Weights of a small transformer language model.
Size: 8 layers, width 160, 2 heads of 64, MLP 448 SwiGLU, 3.69M parameters.
Training: a variant of Muon for these matrices, 7538 steps.
Each number is 128 + 32 x the weight over its row's rms, rounded and kept within 0 to 255. Layers, rows and columns count from 0. Numbers have three digits each. The size before them is the row's rms in percent of the matrix's.

# layer 3 MLP gate, 448x160, rms 0.112, rows 161-174, columns 0-159
093:143097178101132083139082117128100178163114113189143173080112167132130114102076127115074119090132136188129093125143129049177123113099173163128147097128137159138127188182066094076077099157146130143112161164116114079078122158147164141182129190152157175155116098135175106132128142198138141093123139155133126124129075138129151125147158147126146121065188066138151179129147149132079111177096115167120078174157129177111151203143133134137112147164145121122089092131171126147128193077159129
096:129120122138091114130097071160152140125163117145117146127144109104104128122137093162165145174086183133170079101039116132102152130087121158132103154120113138110139152103131154097146173060107125100097157077105088096146091118133109150176131133098084160126091138165108060120141150128132098126166074063195103155107195115128153161104175206176206128174165072112108159147111164105090088137154147125096149123177160121190107121086122150089070123134148149071091101085099088089160084153128128
101:144154186130138170128124136136074151077150145129137097148151147110085113094122145122166113199109141121151167131147126049114136148142068086117099190168094134158139159155174176119161172150212155182106141099108155081175117153124086127130110100095067121096091139087105170134132159172094106148097108128151178144163211156128072155143093179135173150078145116080096144097094144103118124139139129080109120109101093052120113145147150145120098158144104128117081078171125105044162095139112137
113:169094167163114172138151160161152128148203111150108074136138135129147104096135106121071061100155174133104151105105082177100130047169079079131041087137132136139097098129151158118113132142153093150138090112161163154123115120157079131108114096158137147152153121095117138163088194108162139133118190141139120160111062151151092134155142145149090127104133081187146132128127149169109157115079185073074053154128149165166091087148148101168125111104101131093113071082188162090131088129120136
099:144122159168113177115121121152153141112090118069084173140142077122099121107112157131071130093165140127174173179079142154058148194103168154136129197123109189155114174142161119154144065177119136128127131163132106178143086123163111136140178093078156182140137145132087112150135147129148073103131170122102084087113073116135110144162163127124173071081139136130107127184108148199157154090125111136131154108146047134105090100127150078154119103155169127107138110093198116169192183103129142
100:146109111122149087182141191110084141145127144112090112118099106107106096138131082126088145125061070083158093104140147143124160188101117125132092170160176164104138170115091165177077150183179107127132079140086101107088146101145182103168080117130081181107067197147141108163111142121104063141156103164106126089149166152158130132129126185135176112162097128099160121080151123150137076127115189095099113110115073199138149111104179144138114182102090108095137160173130111127154103060154142
099:153127103079165145122090141180129126106097154141148085032175093164048168114101188106115165086105112098089061135088130036124133146139095166108042093150113142059127137118165115125125088138157160130152126111131160156104154137122136146105140172135105129132132112184120126075151118132151105173100129166101149173201144135112092084156142134117139130167100135079132163140096097113188134132122084127154133107203101141120129088113134130149150099171077178138165170069139107136195119106110114
086:152122104079153161134140118122112127064088157115118183115135108117078165053175107044114135131115081141107086160086104115130112103129132126084161148130129168066108151100147074122144137103177126088120108127190120109106102151105132067119157230035122118163073103153155096106147173151155161144179089147128132130133090057122159152098059071149142128142110087107145136127137136100166115104172133138087123159103121135094097132123186128100142114083179149091069123161159092126132137112080128
099:107078083157127085135144124161123086174172160176137109167126063153103135119083104192125101150088151135119188137126120148078092159116136113108070145134160121141100114124126098189141078115109168106196165137114136054116125131153072070106159155146142104046121150148117090146148129149156187192100109134112117119159091072124149108126153088127111073096111095128118168140113101138094117121176144095157180104179087085143122126130136120182070103147062086151150126096048092148140137165085134
101:095101207129182098086169166177039156102156109121064095134203147137107150139143127104139128114122179153144116101114136108161176136110147113092102063142164090150171161178117109109162115129194178113114098141113161140126144168087165147128140109115114178144161131103135102097119164125144110106112140069146135188113117158142207163148106213138115133131112084139100125072099138105141151115133193068140129163119117111117133106114076134102118150187128094151108131169090099117194202120160148
098:122136097096075219110130136139119118166104143071180135060098110121086130086163110136139135122162163128151138098111130148125089122120135121150116113118139112102164104114099110146107127185160153137067187132087075140123105157201121142112114111119118076101160110127151042151145154117188165198128103150105144109099159133127084147122068113135172087089116083168086142057144083163126177126061187138147151066087111151103105099104195126161100131132132127152084129119113078118153062138082110
106:123097133143129155100108172213118153167164103130156164116146143157095132078105165142163111095068151172132087117180170158149093115086113104147082107124138062198133133152180068147143149092183139132103085086143077092144116073158090119125108143118077103125097140178144158143118173137149163126104131112099152029121096167120138087135158113140126125158117132129112052145095135121180181111160157075122152146134098092159035156139157110103147125123065167131156115105089101114072124114137147
102:118092098123153165085122116188116134159142090073121163151132127143071117065139094127103114121087122146159154137147140148108098098090113108118108101124134174145150095087179125180103140145153094145076099208150087108119128135155105150166176095141153135150142122060126093102099088095162114085138086143178199150091125104134127168161081135128148131040104135162122137117066125118156166121088194151105170136156167173170130113118102149139137183088116161100185128107100118209157212102169140
105:152138155113156048119091132128131142104122118169152112117099120059111130143128090096122135166082090194132163125134149114154164109085145149092121097118143127092127090126148121112102114164121127112135115091203155161086021132179140098080095138143173155105127191122066190100157100112118156135078150166100112176146164141091165116152097117185163127167095092139108112157128137115131079109135119151087127145101070088065069187187159101175103163111192137119143094167112113140164156162099107
# layer 3 MLP up, 448x160, rms 0.115, rows 161-174, columns 0-159
101:128119157095104049149131129126067116113057090134166148094100115096171111172079136212094149111116091156108115124118113091200073102075128197117094137102077157165152130103119126066174108163171142205129149102133137109181170155138122165116154146104142172104092145124211173141174123157145113093130153132104080109138156123118110171141166158106085114093148170155089113140109117141177149095145104111134100133141131146097108146122161137163115133102192112082128092174101182133085109124064137
105:119128144114130087103140109056141139110152107090148123188094109138148083084153144131104078160107105115100157101086172083104156143188124154131103145166158100152076141187166108125198111200172100193147107120087121079194115071100140105124110124115072127129118147091161137087204149106047121125061112145090137114124076154124117100101176107136115137097145134119148129107164097166122131121124106133162115115156120144142060108098137116109067116184119108167082163087136062176143128122118194
094:159104167145105202119139137134080134138102188100134109165195146059101141067128189082097157182140125134153142115121136109159146118154135152159082149170125074144148131118149176153127129148136177116170152113159163103182140142150161155100107096122116142090117148127153133140133179186079122170075079085114160122113133112141061129120079170128106142063159218135108100130093127174130116067133114086117139173123166092092054116168133170150168138114114132126096116114102072082129167148153191
107:081177131148107122117119121175127099131113125148140123114103207110104082177162104135185143090111061101150112119123104074121176144166146069151138127139120141080191118083111084125114098177121087118166160144151148126109147139088106121135156210070138138152119152137112129140154173077124197155153157075137151132118110149085139065121110092112076081164146140132156115096107089076094072116131092213161130142118111082139120135085111148128089119200090144105123187115125091105109131210123170
094:150097098055127054138125088136182102157131126135121130124137082118172138109151111055137103143148191104113107149120141062103127108131079169153061131104136148114169111104116094125153094147153159128125136131108093134139118133019097075186115165171097121148109108157165103063166150133153118158082117118155135086143122165053201132171105149050148160145162125102138179136136181173133132142142131147129171151110152146068150149120093112116123129129157142177184141186188133096106112120128168
098:122111141093165112110161103107127110132166157136128102136123089114082152120086085144066143100136125081065135110127144180086147156099216114170097119119126134100061166188094107148140181177160108170158133152064167125091121170128234094078115082158117218162156086142128086133066128140101147082158168174162145117171132121170109123176140159128131098155112079154171120114152117140151170137123140168123136199147114151098118145090122151133136098112120158117127112140187142098154092124131081
104:135150095114158184123146106107112144095091134103109129155213092141078137102142119163167090088111094163098120128140113176156109178142094108144150141223094115168086117141151142110133159117118131089147126115147104077088114153110121137113123169056163108150209141161117082079168175124140102129111112083130115156154118155133146179136108070166147116135139092090147157101099084146101217176103159109165155122157153102159163163101126125131101131117170123176016113118154114178131116083079089
094:112076101220147106110131106155141121126134109180081074108154044142160114140111172148130153136145154137143144092128151168131143096159111230127161164209129132145154137130082153174118176118137134127068130146128096139148139104154150139110066117131117112144101108193095084094079072151140079084112148116156140072090124131145100058155114137137126167123089148142196115122094119132119061193143128092093085130119123172104132166100137141180115110131092093049144119101170147086104126142108130
108:127188116085161153164190168167115117119131128102147093111120166085095152137139149159091117166115100115133160112120147131133103094108100187117077118140101116141010107125173115136170079165106195080146147143092097134120108118155108105171095102183121104144102146126099156171106128169182080063096153219098174139126091136125131078160159106088106104139106078143102164179114125075113102119120170115174119047131119156113172141115115165127124144100072112133098096164171141128116155073136151
098:116121139132154083104079129162106078094130121118071078152121112129153145144179139109115116133130158092103141108089161094119121113093180139086098121148119101186158123154141145116181159107165139096100090144122177125130156203171103107160113169096096186088221142062154082123112157181183134098153121134148132114105118160118159118111124141145087138170158119155112091118145173093167179099178168119156121136144087049090130022086128145133133180128119170133129121138137088175161190095099165
093:107065067093031159144184118161112125124142193081162097151185088146060161073073115139092129114167099107142136091096163108116167084134142182160141126128076147077142121153145114164093161154129155140091122103162103116118128147091107124131132161106108141037169158086161133113110145103180123160094104163117067096108140187133090117175121130135173132084139104094063127156144104108136106099106129110079147120117106151122082073113140122103168093177106096119131150126150141107147072154168079
107:087098148138135105107101129079169159152091097121110131156107189141118126119203103102105128175144117102120113139137073174113164111175135128149118146152105126133172060134157096125154145108099169129108120100056106144138099162112193104133242186068161181120105154140117087168127117117136132126108112186133103100115155173164193159076138118156144128110165168110125171164165113173134124127088101148109150081084117100122173080081139070145092198109130131077123151130190140081126153140172110
097:125053102109079108183136138151180124111144105083114123105137077077113077162074167176153127121126172077150133104184151065138101130158141083075122163127169083217071133152092102119119098152144135128114141143134117161133091096147108094147109111089125153150112112154142129119121134147138067144137187134139094119109189104144114130162123089075136109153168081063131082138116160055133132106140167158135122181182146097167124145205138126096151110136095144081164144138139158163084072106095068
108:084185100096098200133104151200170110141119153134103116139092064140148116080088150145179134094156110160108098133144116117183088128095119099118112171138078135189123082122088162079168147116119117105099087170118124158140128084119091073120077096134115097112168125120102157150118094080119083156150148058157098080124087095164041208092092101143161136150114143114151156116099145079138138104148142112134129133166153157101147103138133156116113182081129139127115125161072064072068080110148146
# layer 3 MLP down (transposed), 448x160, rms 0.0369, rows 161-173, columns 0-159
095:135169153153177157106156171096139144145108139109140096119122121138084079111112093103098145166106119139134074183115127067092108115197178098164214088086188115095124138111127110163053141099080151119084081138111163075130116117089086108080129138110121106172146166156139086150086097161130098162150077107121142121128168131091139134133109159092156157107083134087118173087111129096096136104105178150120152091163190101219084161108129156147160127155144136129093113171103090144123174058176115
099:108167123123120085155121063122137113151131128118140178194115143115144106151123137087144119175123084166121091071078188098094170114177135084168137182192178107152121123123126128141149163125175122163108120115102120149142137080140123152144153113121099128114103200091133178051100147059065088087128159172079108107113078125164157130090152080076113148083135097135157153102105133185129081107135141138130107159102134119126123120018104154118114106138129156161108174070116084183118122134074164
099:097125158161117137107108186132168171131089091144132087121116128148099169116106115173127102142113092125112198162124113093101133175166166132075103150164074093177137140108113103137103179201176143162169138114137167146153135171093112150084151102098128146090072160054152059144091158114164086076089076165133130146105118127204192160130130106171102171140088138110143111108156143176143110174114094136054094155145160115147088094085140142136149101114080118106094124091112127135146104168151204
112:055128077127121143145082103088143152126118160123124159157123147142111139085137152134179209172157127067053172165170114109173143148053135162202106108122155116150112138137197121107175157106148138146128169173144090167101077158092160127148124114133138140070144122148163168099156208156098121139112129140126142094130136121120092126146160162154105128149090155067169116188166064063086154204099079159153125179119128132186129133140142123168104144113159159121106154141137160162107103107130155
096:083110068164088147127138109089144074163116135167146096143158147148134123141192128167119086110170138255095085160209149143099169107115121095130142120136137114134131166078091125141096090117089110122164125129117162089120126105129114146093082132148123138127093041130167159129101148134141181138139104139121198164132095149196159177130151115098083149134138184111111117114122154095136091099178107156094101140096176125135141132156114135092141122154126173095097150181087150116079046133098138
101:102170118161165161103163116094093141157115072170133080098121115135151107140138121184136077124077103211105032091120127178094145138139115134127143161131089125151153160139124196119182116239183146117103132155071088157099123095097166101124094154151147156118150085107140141139117149170147137117166123146076143129122248121137128126134122125167100098070125179125120112153144100125115135108125108135172110155133149108132142127198164112155087090129121132119067100163094090157175115168158136
100:171114156142121048170132128144186103096114113106162150090158106147155135093110171133128165136114123085100184170117120109165180079100158134076148117127124099084131146096070190171117089096107145075170123105108144121097165080125103138122148152142127154142100149073109138139161162125157178141171150116127112129145125114106084069121065124113144175118182092172097070104137121150135062108127053138115100054123144082071123078137115088186126152187045085145146087123106125099121099131142157
088:160149133103075175078213167123100148061096128108110175123091169146146080135120146134157110160050099179115117127129141122121123084125152087118116123047154112138105146106148073093156123144070073137158165164113188132128137158114136132113146093070135143126137138092175119105118170130120167176200107127131101118151152097117178152183134086146134082134149140092090142178115116128149189103126146152105141154118098120189074150165154149078196146131140162157159123168116026146151141149135137
099:134160106100114150132148159077121132149173113155180154115177077147089105136096136144087129146103098165128112110091163142156192133166133149167122145126077116136143061096106087159213167123145151157083149213152111100142113087155086139144124094107098168177205060176153151119071103085148122187150092112139141110148142090190134155088111138140076135160113133101121088109173195111160146127119149134117127087145155143092141115080147113139122148105116169097146119133051135133100136198169183
109:144105104200194158132132140144069083132094155150076100188116138110122123076168144089078149157166156113101184117160124132100136124149148137097100144100175117167144178111178122131138110126179126126102198172165193128069175124149155134122091177147142093100107133089176076130141154169139123186149121073147130169090152130136158161127132102157106116212198162157120085135210111118111139081162121107110135113083149123094146112067102124122156113161112134129121139149116135173170199116160106
094:126140117206138063151136089151179134140078144169171112121181109130125098175147150184126134153109079116095127173135110137153159169106119142087197089123159080174160155136061121161108106106141129100158109135126137108140092089171130143144100117105136208115175108159156163166151126129075134095152114127120073140161118104103153152151103108218081155153092122102120137131129171116129168192130097100123093149179109176127157073133148168155044145100070132070163125101085089140141110182138129
108:172073138124139072078133139152123166116133109117137142089066112135102131078091085174150143109063118211130156166159151147156179111116122139104089120126075163102164125086148171132141088157153103140124142094092126115138110101142117102154158115080130115057115165120163178106117080122111123102146190206147129098141051078148087124164142137178146104163134099202071127108140093191132150149177160151115184136086139163103137100183085124163120116082149150154090103106141065114135102136121166
100:155149120108120180117138186210116100141123059080142112150107041109089132129114074123139111126097171089154176139127197167067125091046152080180072158115146069117148165107143166126126078166103125155134129174098101117159137084094072124159117138111161099135127095160144114139162109121202115122120148100168165152114122115192121169168088171147106092099126195173122141124092137102152169101111136137128145158108106139159108095102115108156113129116098142135217106096083148163147120123128109